Each number is 128 + 24 x the weight over its row's rms, rounded and kept within 0 to 255. Layers, rows and columns count from 0. The size above them is the row's rms in percent of the matrix's.

# layer 10 MLP up, 640x160, rms 0.133, rows 487-506, columns 96-127
size [101 104  98  93 104 101 106 106  98 106  99 104  89  96 102  98  98 104 106 102]
[[102 160 128 138 157  87 113 102  96 104  92 130 195 143 156 128 124 134 121 174 126  97 131 114 122  69 122 135 105 144 115 120]
 [135  90 105 111 152 105 140 168 138 107  84  72 117 152 140 142 148  99 110 112 130 123 119 101 135 124 140 121 100 134  90 137]
 [154 126 155 120 113 142 129 139 108 149  85 162 160 146 122 142 111 138  82 107 144 134 110 121  79 143 109 149 113 121 117  97]
 [120 119 105 149 128 143 124 173 180 121  73 119 103 118  99 121 174  90 150  96 168  89 113 132 126 128 118  47 128  94 155 155]
 [115 157 169 141 105 135 118 156 121  86 110 111  88 141 101 176 112 158 148 129 124 143 150 118 119  94 164 167 130 126 155  95]
 [145 164 119 160 157 134 167 120 130 118 113 172 101 107 138 193 124 105  90 149 114 118 115  86 148 111 140 154 143 153 129 200]
 [118 102 163  97 122 175 119 153 149 102 121 102 119 172 127 162 113 137 139 126 179 112 130 161 129 109  84 141 166 123 159 158]
 [169 103 121 143 157 105 150  98  93 118 102 106 101 157 153 122  76 139 100 120 132 136 115 153 106 143 130 103 140 108 100 130]
 [136 138  61 129 142 115 112 125 116 122 146 137 139 124 162 142  77 125  86 137 152 157  89 158 122 112  77 124 132 163  89 147]
 [112 110  64  96 100 101 154 157 107 110 110 142 142 105 151 127 139 147 148 173  79 125 103 139 124 138 106 118 123 174 119 112]
 [ 90  89 131 114 138 142  68 138 120 174 185 132 121 152  93 156 140 155 149 112  91 138  90 132  87 115 122 141 127 105 158 164]
 [151 107 149 129 110 123 142 147  69  94 134 168 115 111 123 143 149 146  95 146  93 138 162 141 155 114 146 138 117  91 100 116]
 [138 158 108 117 158 119 146 136  92 152 119  92 127 165 115 134 142  66 112 133 124 119 119 173 109  90 112 123 158 111 145 127]
 [ 84 147  87  90 128 124 129 185 122 133  83 131 156 138 103 147 136 159 103 122 114 100 161 134 143 121 169 110 119 160 171  84]
 [101 136 162 133 120 141 130  70 109  74 136  95 102 146 174 131  96 159 129 144 112 107 126 104 107 128 139 147 137 157 170 122]
 [135 116 126 106  91 135 140 108 127 151 141 133 107 118 147 125 132 122 109  97 133 144 159 147 176 139 168 117 159  98 162 125]
 [135 148 132 142 106 163 145 131 129 119 119 128 136 152 130 113 133  79 149 107 110 146 101 139 142 102 164 140 105 131 110 113]
 [110 114 118 113 121 101 129 156 128 167 131 116 101  99 141 152 139 136 121 155 138 109 110 144 165  90 113 134 117 151 154 118]
 [119  93 138 113  96 135  98 144 176 137 137 136 144  97 134 146 126 145 126 166 130 135 101  92 134 146 157  98 137 118 140 167]
 [ 94  93 171 112 102 143 101 161  77 149 110 154 150 153 153 124  99 104 160 107 151 120 123  98 203 136 123 144 150 132 110  73]]
# layer 10 MLP down (transposed), 640x160, rms 0.137, rows 487-506, columns 96-127
size [ 93 101  95  94  99  89  93  98  91 105  93 102 107 105 118 111 111 106 103 110]
[[139  96 145 113 107 146 146  73 105 123 139  94 105 100 110 114 152 162 107 130  95 112 125 165 138 138 152 140  89 163 158 102]
 [146 185 159 111 118 118 138 120 130 129 163 142 165 123 113 102 146  74 153 155 148 160 108 113 162 112  97 122 143 129 102 146]
 [148 127 158 142 141 102 122 102 128 150 129 174  96 172 110 145 120 152 145 125 145  99 166 121 118 152 134 119 113 117 155 171]
 [156 116 115 107  95 121 140  80 115 123 173 155 112 112 156 157 113 109 130 151 113 133 121 166 130 131 141 163 142 134 125 119]
 [115 150 159 174 130 144 111 138 118 131 119 124 123  95 107 131 163 149 106 110 131 115 140 103 149 137 134  87 159 108 119 113]
 [148 135 142 111  81 127 130 108 151 156 134 110 134 143 108 141 150 156 132 114 102 109  92 152 152 130 134 135 125  80 122 127]
 [127 118 129 128 166 168 143  92 116 147 163 116 141 154 134 125 142 147 112 111 129 122  64  97 135 101 139 131 119  94 144 136]
 [ 95 132 102 115 106 113 180 133  93 141 137 122 161  90 147 141 137 145 103 141 139 128 143 114 136 122 146 109 142 110  93 143]
 [122 126  97 141 135  89  72  91 123 146 143 103 163  97 170 161 107 136 104 127 160 142 106 141 121 129 140  92 152 141 152 139]
 [137 176  79 136 145 104 104 122 161 102 115 113 137 102 177  84 142 150 171 129 134 128 119 118  91 115 145 148  94 120 119 149]
 [140  89 118 150 136  96 117 146 137 150 111 116 124  81 153 137 149 156 108  80 116 121 123 159 126 104 162 135 143 120 149 182]
 [161 118 160  82 150  84 144 121 115 132 101 140 111 118 136 146 114 142 112 117 109 110 106 140 158 133  97 127 110  84 138  68]
 [136 116 143 128 179 161 174 159 135 131  76 157 156  77 100 103 129 134 110 131 147  91 139 115  98 113  92 126 119 160 162 116]
 [152 103 118 125 140 145 142 171 154 137 132 112 112  80 104  98 116 152 143  84 114  78 148 152 127 130 112 126 175  98 140  84]
 [186 126 147 121  64 108 120 132 158 128 149  95 167 153 151  83 137 138 124 129 118 154 149 152 118  78  92 120 122 104 135 113]
 [139 120 127 112 157 133 116 149 123  93 125 106 123 126 148 143 143 142 127  75 106 104 128 110 132 126 162 152 106 121 126  82]
 [101 115 113 117 143  93 130 113 129 135 153 125 144  83 123 115 119 154 150 109 162 128 181 118 150 153 140 134 142 147 125 141]
 [ 98 153 128 102 153 180 122 132 161 122 123 108 123 168 106 153 122 136 166 100 108  89  90 157 104 116 106 148 100 106 121 104]
 [112 110 150 143 130 124 131 110 161 170 156  87 149 121 106 147 179 103 107 153 158 148 176  96  72 128  90 155 169 101  89 160]
 [141 110 115 146 166 140  84 116 114 148  89  81 146  99 133  97  99 145 155 145 133 128 166  99 202 129 115 117 108 125 172 118]]